Part of a small language model's weights.
Training: 109M tokens, 6666 steps.
Each number is 128 + 32 x the weight over its row's rms, rounded and kept within 0 to 255. Layers, rows and columns count from 0. Numbers have three digits each. The size before them is the row's rms in percent of the matrix's.

# up: layer 3 MLP up, 512x128, rms 0.133, rows 315-414, columns 64-127
# down: layer 3 MLP down (transposed), 512x128, rms 0.064, rows 315-414, columns 64-127
up315 171:142131159153118118145097133176112126137174072167107180164113082076171105132110181159085108179125111112089109059096099155120140110108133196116230136128106175144171171127142135106126140134116121
down315 187:118138180193130087173174080156139111133075101176134102172097097114125109152193162149088068143180161124147109091132107143102164152100138167065144169118055134121200170151119133112101163171156146
up316 033:138103133201081123122121117151139093237139204086111142154116124148082117132091205097114146095110165112152152123078092112158102116179120089125148156182111146116105075076125142106126180145084140
down316 038:169138133188065130113104112103149080245143170115108147140117120139085137145081175144107126083116165108147144128076074109172135079180103091145148116195133112109083098070129117103142190148106135
up317 156:114095090156153100135088083114110134151064082173122130174104088107108148119137136144134129143198132104160107078163138069094157123166112174130142117126089127177079112164108113116109115109091116
down317 169:101112144112146156121106070120143115102041127157103173175093133182120219081083063122118168121158183093174121063150096127111167137143152168127135154106150116133067123114067103101144128170108126
up318 051:136119087092148092115068113140114137101103143141147148143126031138100186034117188125133121172120130114128120069147126087079100134152125147149148108147118168139109132175151112118082120089076180
down318 046:152096154110110121074089084097203134117099131143135132128127107118117217106072119117112141106154159144124177132119131111108103183128109105151115181128153065134067141133084134151149133116130128
up319 135:130107103133125148071143114100156115175123147099182057167089145062112135123111158097074127079141137180109153108114130116178134109116127154097170142135163135152135107158121078155141070147157172
down319 140:117075114191126157135106097100215127146126137112195103164108131043142148134050107108099129118129176171136161074096126118160108115142134148111126147154162129163164096102081106158142095153147180
up320 050:094135152111126099101135122112095093173147104138146115127094084139104089100174110167137166136158082137102131071168179157140126109118135120127105182135156163148162064128142173133143119191100190
down320 056:066118129150121141113168151139127106173120121115146081131119139167129169097183174116139118168161120146108133086168131142074172114122102145103086183120154066102124129168097165126156033179133152
up321 052:109049053176129099151102113128111150131108134144113095115094170128096138052160090097122102173080110157053123134065148110107111159133152141190165156157141136125117158189126112207141108139129158
down321 053:072086096197105079141122067099125134156127155108130107129095135138069117029172116134120134182118140139058146139103157127078145165113177161171160153158116140147109155190131082200141155131149171
up322 071:127167125085156162117125081103107142107101200097125096117137174165120054084109116143179154173074141121109147090060076114143097142150142165160125064168129145127060118114109113129103133105134203
down322 067:128167128108121188148114094096078182166087170112124137089135199160122045088092145108191139154098147123099113115043090149111122132134151160151151064129110138142041094121089096170092120086165189
up323 061:101117108113109112122058115107134150148130121205118111149065176144036132156056139109136156128103156140152127116161116129136125183136151202149133139124108120121142134175089094122097074137177154
down323 062:094142116123119104119083111088147151131115122191112113152084162180037116186062125105138177113091140120125134105148092126132143179143164197113116142145094121149134135183048080124073080149157146
up324 090:125082154123134165137127166089154089149183179105093081197098157187050106126117136125144135148134131187116092049131088135178081162117136133096078144114110117134151005174119100102133109187136163
down324 077:135121138067155195119092145139144100123162173140131089138144144185110097093073096172149166110158108141118097041183120119129090121076075093089098163169114128129142133181092137151088106125141139
up325 098:106103104193140089118092152155105137143094103162193052087114151202125126095111116144161117124125100135076135187110113184154188118147150108138110211160159086118162103165158075096157120122169129
down325 079:136123158026104165125201121116181135139136116098087195150126117045138158164148131090113147138154105124162123060139116057157061125111075127089124084100106147134103149110072174166103119105111154
up326 149:113078138151127138117127083074240104084131161109155049081137170220138124135178167135123175097159125160145156128104139137145189143091162097121124105162160141121190086141139193077141128136140162
down326 147:119153138133077151149098170155048097159121153100149211179148145067107105129129167091062090168079145127093111163167147055155071152162116182102119093097115127108110169173103088129144076104140131
up327 073:115104141129123092115179117113160092149131116142156121159106132164119134135098054094107145169158138144087151083131094115148108169126126156134115145115125122163106144105147202098050116147102108
down327 076:118119120138119087123173122120171103143140117164153118187113142199094129154098085110115142146141139149114181076131095114137086159149105134120123130134104140149114139122133227092048097158096113
up328 052:126125114203116115134133079089120108158128117093158100167136097104138100082221124185105184082109102116123166178063151167123071166094151088137143088152127171095122133085147163132145111167100133
down328 045:161124151030145155132126181150127162113097132182063137088132154182130150171042134098123067159140136150126101060150090096141168114154109164108128150130121103153162131158111100157113125100135113
up329 082:119127167158110125148084120075126103109081131064102124096168159129159108148148149169116105193182119145115126157020052135125163108124135147165149141152190147121123109121167085100185157120079117
down329 074:119145139132081123131078115056113110124084108103119112094178143151126094123129139153125129210152095154097134200063070150108162114116163141166130122187164160133116137151193103062191192144088142
up330 067:116157119110095144117111176166145171098120183123125128139113152143098057148105149099135119159072081115177101098214081124113121121139164140083149160147159116144101112164111129160117151139155159
down330 054:143101116119171096130120077110089073156143088116123131120149111101163213090145114165134123094163168145089168174084180115157141150122096091204102109102113141095162140114161147096127104103105112
up331 114:130164053124175095132186093136102143150095138102136083098162100168084166112210213129151161094121058134119135116102136191168064134137133155113129142191147131167196111109104168094056121105105189
down331 105:147175111216099081101192097102099151136136152088125148148121100170153145092177173118195164144106083137109109128098125172163089133119129135131140158187118125189162140117105135080062096095102142
up332 057:133140160129127133133066078090087127165154145178088140113152130187078119153065134075136170127138158132098138130128120158169136135110119129200147128127121109137105100173138146158130091158184175
down332 068:133181127142138121131097067055102128149143143153085139134160126199060104142106144089142178129128151147088129128148101158154130145100121150174129110119105128141102117148102113132116115132164172
up333 061:149113093150160054109132136175140132117074114105128173156157162111119138143207092148101146178055083076138088123112108145136108133089150149102197137159093143141113146103164170164155108141101165
down333 059:133135108129129052133122141163134124089101132143124135180135164111108136128163091164097104198100089048124125128119100166133127119087120157087194155172106144121111135103163167182153118115080138
up334 052:106129100111099089088153134119123133123125113102099107118059123122079159120221123190215131111103055153133149139159175132115041174103194208112142155117109096150173180119070131122127102112129113
down334 045:084120136128068105101141140118102112160139119107096151148044120154097094107233092135185109098131078111117150102144149171095082180116184159072135169116118073155162163090036120130164121125131105
up335 075:081120142139100134165132151108104066117088207099133113135184113133098107126163116115131125153098166135128132124102122113143104066170131125104103150099109117192112125125122133131149163106043149
down335 066:081090136129064144134119132098111036116087183088101118117154135149062096132155116104111136142117179129116129127134135173153118066147128125136130156105126131190095159122173128101173189109049136
up336 024:138096121160090146060137098148113133107092137108104118133114157125095161083181160083102164134042157148167166153134170122132124141093098169153153145157135115151150136172171137148121091103116153
down336 027:149136164124105186134128078129096128153180097166132115101128119100142117147052111155111060107114129163168124075075034132123125129137112130147125120128178093116124094081134186174175152155135113
up337 130:121102104157137122175100137152163152128125113127157123195149081098066055056103123176174130148133127147128126159110129142130136144082114105156189145104087159117149109136124129187087135150198137
down337 142:113111123122158159158137065178170169139099079070162106113151133155122113092108109114156066167155099102146107144086156148214138140156087133142131162114153119125138136107120117118093134159168084
up338 104:146140142106156131118159083112175093105089105095117099120093122100119071060138164128165173125149121131117158161150164102142075155103144130134111120143133118098165138160136128125081136124142182
down338 097:115160128205111113118149132144094070129124116056166151101122131140164140101114161100114177152096113111164158087181188100095089108150088095110143096107118150087169115170135146129150087140143147
up339 083:090118122193100159127071112141154158166134090130062182140124078124164120148106101127097106104162070138155092158173169136130158132116131147123206117155128124127140114170165139154127137056151128
down339 075:114128136192129130110170192120054114100142151147151088094146147172095085134160153097096051088106194125123114100118126170108121150119149116165083124056105170183107142097122152140183065155189104
up340 040:136122146130133140115097081109103071108139174159123108098077129133037161143117088109105191143086145120146153103135186127117033131072147113146090065140099136137070163103114108137103135172203133
down340 040:109138118114121114135114152143172142177124117138118126134160102114198056084097102174119055114111121159148119141104080121140137147195100123126168177143166079118190116170160187131136139122127156
up341 102:103136144139101136103072217230129117080084130125123131134135149177135131111091118151163100156153135114123135122123114151106156127168148151105096202120191113141133072157167115138124167109177147
down341 088:174122121129135140158182019051119137198177127139129134141129129081137119119172114106133134125141116125153150134139138112163128100111102100145175089115098117095108179058080163091146119122101103
up342 077:103113123184115120113110123108150207114108088148086122129147167119115116076129120108111131190099128114154122140164121159079138167113158152082137105138080102186052118132174123145161060193137124
down342 063:171107124080122135139155115166105023119149149113154147120125115148121165184102131168123123026127124145121162130079137102178136117156088084183118091121161126085219128140095131124092176094147119
up343 058:124104093186078124119134073164121117167079111139124123101145142179105136134160146100126153126091099066137113164117190129181106123131134041202154105094109095137132131147156155187142118102072164
down343 055:137121168033176155132145213088141129121147152126149117132117124103155091130100104148125087104147145198124148065133058134075152153121109210063101157170129137113137119111098162106112118153181097
up344 087:109146152142124123131132141135142129151095176070176127157129156193127112158114132123148229134150114143166130112154107124179135154166094132079076172076101096109113131090128130148064109087103130
down344 074:115118130084119146139118079111108132128154087162109124106116132066119161081154119121142036095111129127085126133153157115085137106081130134182185095173128141158145110169128155108161150138148112
up345 089:102192134179078101193117101170080164154156121105088100142118122150122117080177117126147129185041122180077111106154097131080141154123101158146152115151097164107136128092094114126096109145087151
down345 096:103209124168135117158167129136075138130145119109121089136126114184103148048187148122151157203098129173093127107163127131101140175099083126159094161099087118048099085119103119129093095143100185
up346 042:093115139148102115158141102130119092149108179162114102127119139120126130135105087054094092159092149123128094117139119089167191138155192197093178149081079104161107134146118162143129127083169176
down346 047:105114127144093110147134072097156097150126158156088108126110120130095113143122094104083113151104145123120111107115129095149179149145192189110172150118083118170108174135107154124103132081159191
up347 141:113158115148090150142123113078078120157179128148102114161096098133190132109124132179112117149172112154094099093173109111119117102158104109151167153089097165165087107100167120150127103139149156
down347 147:102125142097172147127116112109113142124121151174141150195101117098110149104058101187135103126137147119113153106209153135163126077127080078134149158095141111170073109149221087157120075159152159
up348 084:117129152134113129152097071106138068116157089100101118111118158124148102073054136101147152176127127162151130116100090151102048154145185154165142149110111145193185134148097150117140131101101166
down348 093:153165133149117150153104113121141096134097094117089152132089128116156121050062098160094159133140132188216111151134121165076101117128179167118123176067118126190140162170071128095170135100148186
up349 149:098175140155057135144099112123095142083150126163151134135141106139185064140104102097114172126101185160111084119165129103142125135128149128097144149173078122098111145089117131105038116110081125
down349 170:092135176090136140124109108134082136081149120112152120132138138124170083129089136133119188123095184115148081112136164125150114133159153148151076178146121122067107155150107162120049112154127106
up350 056:128157129133114117123132125169139110098168144087110148172086118130118081154174138191210169121059078130159143152126108117148057109108192174124175137140175171134131098102125120148106147040144130
down350 059:145181118184118123123131118183149121128154135120117150173077144155104039139171116149173172130078087140147122143127102138143093092098191165118184103135157160119148127077115091143118143072116123
up351 098:109154119119113143045118126092111144139082129122124140178065193152168071092097105128171072162178189128105075125148139109121122109123092154073149180140168157143120110119140146097102103180093135
down351 097:116191160122105136065137155058113153149099130121120145129083187152144046106107118123153081150163171145130096110162141094122113126112135149090124151146153155124101095122179153147113124155079154
up352 125:063139160132098141109074118161162080134175108116128098120146127131122163093126144067085085163104113120113083129111146152107073124125143121165161142155149151084104128160145128151143147104116132
down352 146:088127134133163144118097126115121091152105135114092109159152116073126182077110103183132120156113121093120161153143108101121072104166101106166152111130124101096120150141134147148128133111145112
up353 109:115091147082098120137148145104126096125125183189151128152061113145118126070115033076137087109099120109129121116183116177170058058125129104106093140090127147135141174187111136101122137122154173
down353 093:144088172117091126120145132125119107117140140188117153163082131140091102107149114105121123117065128117153113075190124176183081067117115128121110141134106159111114181193095111096147129129127171
up354 033:118124146148122138179149054098115126089084121133086106118109114123145182117123188117082123124130154216163073097134118095140150125098139151115134112069149083168144155192124130168116128104203120
down354 036:099136108168136164173146019073118138094103123116103106124104124165103168122126143141123140094134116197112078082117104110148156139108133147123138130110090084173135137176092134159113140112174140
up355 100:085127143156128120141096180121137106145130124111162101165121144141187164085123157078100079192153112108072117130128101170095131139145080159139109115119152139096190123134094118031176126076120171
down355 085:191127136107106167106134095174112153140126159142097129092127124108044087164141109154159177072109156146211130126134165085145129127107163093108132119109123129146099120118151120217105137173093108
up356 045:159072099048109120105155112118076186155070159147145099138055159120146119115120171120108177118094096187158107182113122114095181121078088117125147160143131116109207189179111190099134068141161121
down356 047:168086178166157167189131082120090124152156147163103138139146096111171150147116111096144031141150170128117134088105094179124122089147120077103094131130082092120130140083172192133127143102145151
up357 051:147141144125118117075120132078119131181139139113120128129094129157122074136049060120173102133146103128208114098111067193146189142148157124150134149091091125114065116150148067094142114129131139
down357 058:142181135153095114083134102069130157186153127148087142134109129164112050144076093133179163144106108156178120090113072207131171152142176148130112123117088148144050135160116065071135134129130163
up358 093:105073126117148143144151113073141087064130110148129120125086101169136160105162127184142119111142113178096133126097094117169117156087151181157109133134154128067150203118128161167128113142134173
down358 096:120063091104145223164149130076105123084151111099116134135086151178145118137152114144150107085142170124113083181076111163106120151106136144128115117122107134075138170129117120186158109098117172
up359 044:152124069106117091104166148157120084131155132082102117121149110092162126145180191154160177107127224114127162099105132102099120088115091108108107111126123114206144103129163124160127100130087149
down359 040:131158070123109074098181111129148070141172144093106136101106118098140097112165179171155177120140186114115181082148116144115104093131044115105121094131142120198125106148184122142149154159081139
up360 049:084123082078095092173145131122140097081128172160093125173142090103151180097122186135144090128071140125111095085128107130171075126135162161130117091092062127172169173175083089111125123096159169
down360 044:084115079095094080180141136116161114090114150136084122175153098149114156093120128114146116101126101145077105094120078148155118122156165154102163130095055114156159183161090089111105138103146167
up361 068:096134154187125126154142112089088131174120127093071104151150175150153124181110139150127172135177071143158143138121096032109142123083106127110209169096121149131100073101097123091119067078153114
down361 081:123117165148173125070100139198152105110114096081101111155132129185166120107123115144150117114112117124162136139120102103140143142066173189115150223122115085110144157141090156074093063112146094
up362 092:135103199064132122124138113123100082173100137157090104106083145157170146167119079105113132126118106112147125119149096059112205150087110141121118081061135132130143147159127161126180096098141170
down362 075:133133081172133142140108173120150164099143139144181130145153136112081114082127152119148110121131171133135158141144156205161043098158132104128145185177116108129122095123114105117055161158134094
up363 097:148117131185137141124098087140128104114158098189204131109106154165075151111102076128119167126082188153089150159093180113182179106183082105118081132149110161083122155103120127161131109150149128
down363 084:105125129048124104126181188132132152164105120090087114140143106077179090138157163106146105124160067111157111098134094127074074168086149145116178146139149113201131121173153141095118141102136135
up364 116:106170186105156099077105071102121113133148152072122145138119136137134115190149152177117166151154095125123126129112111109107133180051125157153121098159159135105106080139128106127088112114138152
down364 121:142170146184096088074107093124108108171170127122131141145103159163132070172134143184124195158148104104119122124131131148083155159072129141143136079100144145101091113106100102126111085158127173
up365 046:070116105136139127118169136112164136197075116089061086135160163120128108069199149149124097097114077127107165107141139145152093108115139137178146134136109117177149101144070135109139158087126179
down365 044:156130142105104144152087102134097119055190120175175113132109111132142137182033098105120144154143166131149100144091106117101164144146117121102118113106128128070117135121192148159158110173136073
up366 077:072139087155118145188156075116136121160134151106098119146189116135086145111170162077099136171161110129096158152104068172056084178136134164157151106127108119156158047122137142151113112096120223
down366 061:196115183088123128077100181158130169097112095151164125125078153124186092151081132169136104081128131146171106118123192092187155091118121095095109150138132146089112176158126136118157131159137034
up367 065:115155069130108152152211036098187108153124145174112125100087072097148130147116121074075116119150071160122080135151108093141139137094154139145130071101061130136105154138082168124121130096152154
down367 062:134095159123153105089047229146064154118121133093143100143167167148089130108129123160143133106122177105135166117100136149079134142168091132099113154170191127108153109117199087144130128167132066
up368 134:173120110171141135135151091094067160152089141162102156148141069102138042093161134132128163099085166193155154127203131104127110167108148148110144100173155122149122160146113120127049097080077101
down368 135:151138114132139171099153076131100175115087132142101174110115099106152061086120122146237162142129094138158120153140173126182110117138099153117135155167122101119127120128114089159053106092094118
up369 042:135087136141101131139098109117173100156110174097085132196140141166062081101149090131095157065120150118118065155110129118120070140155186132134085157085129144140140124124114208122145188137115108
down369 048:181106098191089126155102116119205118154098172103079142157136123167064119114163100127067156078151146141132097196133118124143103133162191133125096131054133121125132117146093184111150169142112114
up370 138:123138152153086122132116055123203096087109072105094032109086209144143127121155120152088150095116122136108175119046140121121130130088180145176109093178187136109139099135160113144131093119124122
down370 128:128144114145135103134113152168114082232106153148146138158117133139155116109188104128085104121122132079077112137165119112121125084143169126113136112206114124073093125161142116194046099066146181
up371 102:094174133148133177140121059115108150138096124138121162149131130156148112173097178119113173114196131150116096110182143131144143153175072122106135150124156115206125089116155167091077065127136143
down371 107:109169116167157208144125053090109143131090117134140156153083144165139090146095139126117190108160130138119105064179142130151108128190072128097149178077135098188118113113147131107071099119142144
up372 139:088116094143115165124145120074160075119167104078166118089110159164117120120091127116096150119154212082105103095047183171174139109134117076185105102119125081123121093129124132108152138157207133
down372 125:164142137116128141145077144158122250170141095137156112127133113161104125153154112080100103146126124168192154154190098100078155167088138187092111115133163134142113107154147131111116106105098149
up373 092:174158092151165109094117185087113104127176101082190098134096129055105137114116105188158089150129133126083151051195129147149129117105169178149111146131153155119078083136134056171118153107079123
down373 090:122085127138147164140138160125095104127082085180097124103124155149141150157113153131075153145179129132151119181024111104060109106172094091059127074117117135179145110077119145144155110161150139
up374 049:120044124146141081131085111133115140148169131131090091153124174119118110116149127137076127136124167119189091123145121078129041121157172115133135143069108140085132151179165134145128089108159131
down374 049:147100124142146080105103093131141117132160155126072115130092168117127109123125108140105133133152164117178108163151145081136088125132188153140158139104106140095146132160162171154145085124133146
up375 042:124149148224133127107132124146079126080179120070083122163130138158069163126073174130115138142193085135121156098129197111124131128076100124115130099128094184199085091108174142123159115115080148
down375 039:128137147222128147095126163134104160109105073124126129124111140175094158093080163126093123178162092170119142142125169081114117167126080133121137122147088115191082137117221127146169077111106115
up376 171:156133099118094099069157121125131080126117082106112102077110150148154140183092103131134137159079129135064081155104101132140187115117129129177124121122127080155102117101177195111150121161131155
down376 164:124096064133120126162150155123142152097122149142121099112103084124129118080180088159183171177184110129130162125152109127111159103145146141125116109085131101142124124104157091124160053152122096
up377 096:116176128140088064122076117096097112127177119146119111172117072140101129070126166166145136162085167142025126107092190149119133096146070140187120088121151158139125148152107157136134101158099175
down377 099:126206126134097067108088123092080121126162151157141141199149092130098132063133193121158139135111170156043117133143206155117134108139087144190105087137108159111125141177118132137109108141117158
up378 049:123120188158106150096104136147130141096111107089103088146101125136173131092086122118084114121106093150188164116115159147116104130121157097124096129068122159177116134171120088119141166089137119
down378 048:138124158184137152084096091130128166085106115094112123079110156133167139097088089126087142145132102159176167106119154141125106159154167091118074155085114143152128156156098084160131170100127119
up379 150:201134096188120066121044158193093124156102122145122124184170111093113098122142112171078163166132108153092106130099086109061121153117153192128167100105152137150089168130141107139132115139128131
down379 144:121074108155170088209044192154142135112086140144148069142177081125081126181158074087096160113137103149130076152082118114124144176107153107118150093154138154152167078110102153100099158136152160
up380 169:104155125180071154080132061165145146162180110162125140144165086109175105095115114151156140138166145088122178175132104158086106124161190132125184202106059168152130115132137155123101077142105158
down380 168:132149143166105109082153094131176125116110125144080132141101119132120141131113162155107154117154135142155178153115150108105128072157189125108175161078099150099155139141107166117129140169142121
up381 097:104149116124193133167121123120164092168172131128125134128117104173140114151160148121100119099188066131135130108101128158159076155113202150167115163151123149090138133095151158155088116135156166
down381 089:162127114147041109118131141113107175101107152098154119144178160121109115080063157119132118168078171054091133140122168122112141116148078114093144100129151148122135121172114130115170151114104098
up382 101:100145151176069129146153141165181130145152149120108110140085080125115125088162204172126124132169124150080088117146135166160119110070196217166180123153095145136126127105102177199118116126131123
down382 102:089183148094078098136153112173144146160088120132143097140090102148130166087180175088129124103160142145113085147171107125204119155130126197136169114133085116125117130129072125182085128155137128
up383 151:171132181183139099126150146092093076121168130101144156166161113108119105085203114136104149174147140112140129137074115130120108137190105118113115113068149123121061190111169150161082154150101104
down383 158:166116148087144102126085092128111130113198128092134106156135175156130148146120160131164107141097085143166125117113109095073073086198115099145144122153120122024108187125150160102139149205099159
up384 046:119107161140102127071089138200139128112162164127144118139140113161171097111101172135152129123106138144146187138115211096114163133094195100132106175159109169155133178176130065150154066049113146
down384 046:135118131092118177087075102174127141110161176141147088139183143155176109095073142136139157135104138138165186089100134104100158176057205103158070149195131171152128155150113068131200098073117160
up385 059:127121135129093172149135086161150062142144130146137119165106124177125062181099095111119135090083102139149136138160106125167164109178128168073082156059097155099134075080113121097108187109202129
down385 058:111147138111170062102106199097089174137109127105140084075168152097128176064148149184126116169194146095093122092129115138074110171139086107169199121151175117139133181140119119149161083144076119
up386 070:091086109158150104096131100132154123139114078147139040105134128127122126061112142174111163141126140163079179139124149152138129087130132133176120188118081147171220146096146061113179173143067145
down386 077:108076125160167102126142120137137130169081080161143064109155143126135141093104147160102178154130160193115173142172145113099158108136128107170097172117056122159220131123138064109149178163060175
up387 060:095107156126076126140148116073098115224138161153117110115119177146079137135157129095150177148114157126129148152124100204114111118099100175110140086103107101134122080127125087030146026093132144
down387 060:105145175162062117119140113098085122193134152133102137121132150140098118145177127113144186157118126121129140134141081215117135102108115171086115089114120130157072106143122068029165072094127144
up388 104:099139158124186123112153111096148114103109150117189097125119156147060133093092115047112126157118134153087136138154188195180116112060117153173120126128095101092140167145113129109092160094131212
down388 084:160124128141075139146115103164119134125140125096132167136127119135184134145146137139136113108103123131088135153112076064097148137213094093080158144117138180117134104083126097152192138138170118
up389 034:096064143083174114131104099114129121145132143189147138116080133128117148165188110163186157132126165088165088122159119078125129103042153186138209127129156157154121124163153117132150074142143141
down389 035:085089120082148139127079091107137087171139141171128152084083132172106117162154095188158138149146138087105083112160086107114173113032121182107212117117128116146142106141120110119181113120123124
up390 097:061147137151101105104139103117185087092176143085109077138105134121126136112167124209118107096092162130152163124128139081124143158087168082087064149142128131171146169155152120184106132150092154
down390 088:109154121140106100135121096074210118069150137099137144144105151114113142105107157169125097057114126156134167139127142129137156122072147066104066121148089138132134170158135145162137134130112137
up391 162:124087157172095095167102139153081151196139163132146091099164147110139149145132123106099114156112174143105093107118120163112160116120152170143158108145058194142106141171131099164144118166074069
down391 173:081113109163116105126106143123133135137069216135093159074188137067139143138104119131130156139136174103060172094147186169114124091129115150076106122144110175133149074153179139169101128133131114
up392 153:131084131117071140142067110172176158147126103154117124131133154121107140130179126191096166104086116111130107051105143171076130128112168120140164078217091116103157148173165096122166050144141094
down392 169:157084119118115056138149113157159164159161123150177161109078128124094094179176167180121126173130168140159097114083126136121104077111153120118060127217115154064135125169136132139103063119157155
up393 052:154157157102126163210145097109071163140172168127129154126123081154092110128084142105194152143150182145079099088119150147119135040128083157159145190196101131185168146157099092126152097159156132
down393 057:155187144087125161204140087100055167152155154132143141129112113173068110107078154104184160130163163127086114053148112164119144057118081149153142183166081122176145133132119061125132123153158140
up394 058:125121121080108176113146123129103094105083185115084080121122178153172094125122132185181130182110114132102147093078107092159090128146123178205113085136089105119104157113143087132142086127134138
down394 056:130075119140095181131136086115113132153067146147136107127114155125177088143135157106158124186134119135138158096068078133142099134158090200191131080087065104098076096114180101190142076129118130
up395 153:136110055183122099176098184135098138147172137169109122119150116148157197138094120126162158080137137111057065129128112122144113150138155091159183158140186120150139170117147136063082105120111163
down395 159:150083128129176086146168188127110098148213143151140120095115120153157180132086130172147161089112159108100119132151131129121136137132143108170097095103136109160110153098134174073095163163109167
up396 072:125092119152132111104102101121144154151110102111124136135125089126153152128109101099147178081122087140166058172133111148207130132138157142093126141134182165139192123163114157056183180061100112
down396 067:132192170105136144170189158135111095129127161159162127132090163155094122116171155142121064151134128138113213104149120138094107119119101111121121131102061093120070130095140099230105072193163160
up397 060:133122152182107143142169152073125078069180109146117131112134050118167140123146114154115105143120106156147068120088091124156139117168140164119141123132110149142136142181149142159154177166113073
down397 047:127134112093196106100081123154126171182058153102138116134120172122120110115130117112135134111130141096103188128144143148111134142131109108138119148119159107113124108087118100106095047103134163
up398 066:092148149147099110106094118202129163118052109067107143130140215152110121168100212104147129177143085115112070198146135110131145119119126124148146144111141105155112124159234151145108103112071146
down398 054:191070124093170173154156148064105074148190153172156098139131093102159138084136080180102116058129170137158179031123124147144121122145115115097105117146129117094145115098028143111152145125182114
up399 073:115125118096184114056116130137125131140107070131186123154127115153104118087116075138118127127124149064158119085169122173148106121122066159126174129118137068081107155088160138090139100111139152
down399 070:114132144128109171163109137148124130079147117098089146119117118117142144196109137130136127106120108159077138145062154091101155169144142138159074123162142113114148084196152140207134132103136108
up400 107:127117119073135157182089100147145116136120128157028147132160154143140115154127109196166114129140091113178162138136110073083110113164167113184108107155138102126180174161106173141110161117118100
down400 095:153148140190114099095140197080071169146146138075239123123091111117108165121107122081145134145112165108087088142126117155135112118098070086107137162141135160113083092119147083108179102098122137
up401 075:118070080156100147039070120126126150159181089186107100154111127191114083111153153168164192071067189106132150126111164118183135175137126140063111135123092131095131125140117085149131075147129112
down401 071:131155172092141089191160133119140102111100120081143129098141128080156176156087105120080051177149076143144104140127072137067082130153098113195171132146179106180148143108153177158138165094155149
up402 107:197150125112126134112121120096086117135136160164142096159096098170135027130110103050074176165083115110140153105128140136183064160115136143109129036128162173128088160074102144116145115141092129
down402 094:071120145124146094144122139143183138126120104087134170068157149075104227120149127199163094069158146161129116150105125124096188098143124139119134201141117092120168124193166152136095144115189152
up403 090:161108175131144099169106181155128131126113185110162072157123155219164131106139114089142097135152142139114149084175062138094145103110070152110095150094158141150117039166149170103132127064108165
down403 079:089142114154132135071162087106082121127151113161075185109128164050117144133110152107124171099113147130155125143139179141137136125165129121091184107152111142125135185108118101122160117161152114
up404 052:140135123156101089111158113151126090160176106155106154094109119156169155132115084129093101086159108149146081112143107113131176126137132109092085115129171157134089112154119144070167132149111094
down404 048:126114148107145203134100173107126165120080130103148101158166140083106099129148136112146155208121135098131151157101123134114114117139126143137166141110112106114174139097155125196098133119145155
up405 102:120155111135139055147206138125134076126102190169056147139119103104141167137071151117104118151127157144065101068142086153123138123125127196143151091126129081093121139108130144121083202121102127
down405 107:113127139106051089152196141125133068183134164127078074138118091179118164181117161101116131135117138159084098160135139152110154126165148179125172060116113112160168160111163149155110189154124107
up406 056:161083008170072078146102133156153128162128101128118126155094187106132146093117173160152071156118169118090128116088099150102117109131171148141140152128095187109188125140189120090164166169084178
down406 060:164120070163081092135157144121148113127091134140122161141126156068106141108098161178170100135104146148074114150112097118124123137115134134126114146158128163142175096103184134100170168160096173
up407 073:112114139173107121111135098160166174100152097079130110167102162104106099133142150143115169108183026131142112079086122144120111128085176169107094144162110176112105048158135182108169115137104112
down407 078:171121138142160132081130164154153177115077150127126096199132160124112135146126129124109162149169076122163122055119079144132116193111172128087082126169124134076134065079085187085136093151092123
up408 053:089138105205081081120156124111122144125120069082074113119102100130106136133157106205176180104120095153120211129133145093136129082023150136144116101129123209147139163091126148089153159156134120
down408 052:113102121124142169052095118176146146136126122136125110113209120062060132105099176093131112093114153166122129130101083174132143149099090145151117156118089102161132066149202146190133152111124123
up409 160:191117149135172133129198076095178061103135141110152087100104154119107134170137153145092190140123076084139100102080179130157121118053144138178118180128144070090080128104154145151142114183140135
down409 174:140156056126127183139152155123172089141138127117160106173100107142132132092166162118118090110183106087139167136154192115134127109108144120095098055106055176105130150143139132156069132152181159
up410 161:151070048172066123131131109125109102184133143145100123098093121133114132102106144121127080153103126133147124137083142123104123111155153155141174163079142142171077138146100119137152154162083100
down410 158:119133105115116126118129109160120120110122155111087125136101180088083175148114113144120135115115136139118073164092137129163156080087138158165181115122132143145139070144123073086097131129082096
up411 118:056156107108105110149135127124138134148123162107140117157112166133113123132119153039128119197133136121083134116165063132086127156121092202139119104105122131145129083139100126078122089092101237
down411 092:236104153142130176113107120133095136124153121142113154100142123106148162123140120194113122023132129151176133163105204117144120096124151048114148129149137135110130152134154135158132141147145023
up412 192:184119099157159101127139122123078142139123237098130140151117098104132132138110173166144120170139127099134079109163141100116156138164089127075136122092145141103193150171150057091097088151129133
down412 190:100067128061197094118165104129046091184114104137105139144122126118124165143120148119084098123115101148133117091190088105152150098145094145134128057093171116150105110183121104148114138084146089
up413 083:082161121135108185115121136118126098078107179137195143137123108157161117103081089117173079157174125111050149202168128071190088075135128133124146217155151131151115180154110125129074121054106151
down413 070:157101094080155057140175118137110162176138061087074115117125154127095144140181186149117192070095126143176114041127158177073144138123106104115136065127141124099144101112138182091178159150137101
up414 058:060098156133114146150170134074117083123130171095079144140114102112159170112132142147187094167167090130118147066144113134109046090076110155145154168052164143185136118128109119157105166095130135
down414 057:054112175137119145137152102070132086136112149089079166125108116136124157135142120132180133141206091140098145059142124170101052113070093160149168181082137138211142137125125100161109164118131157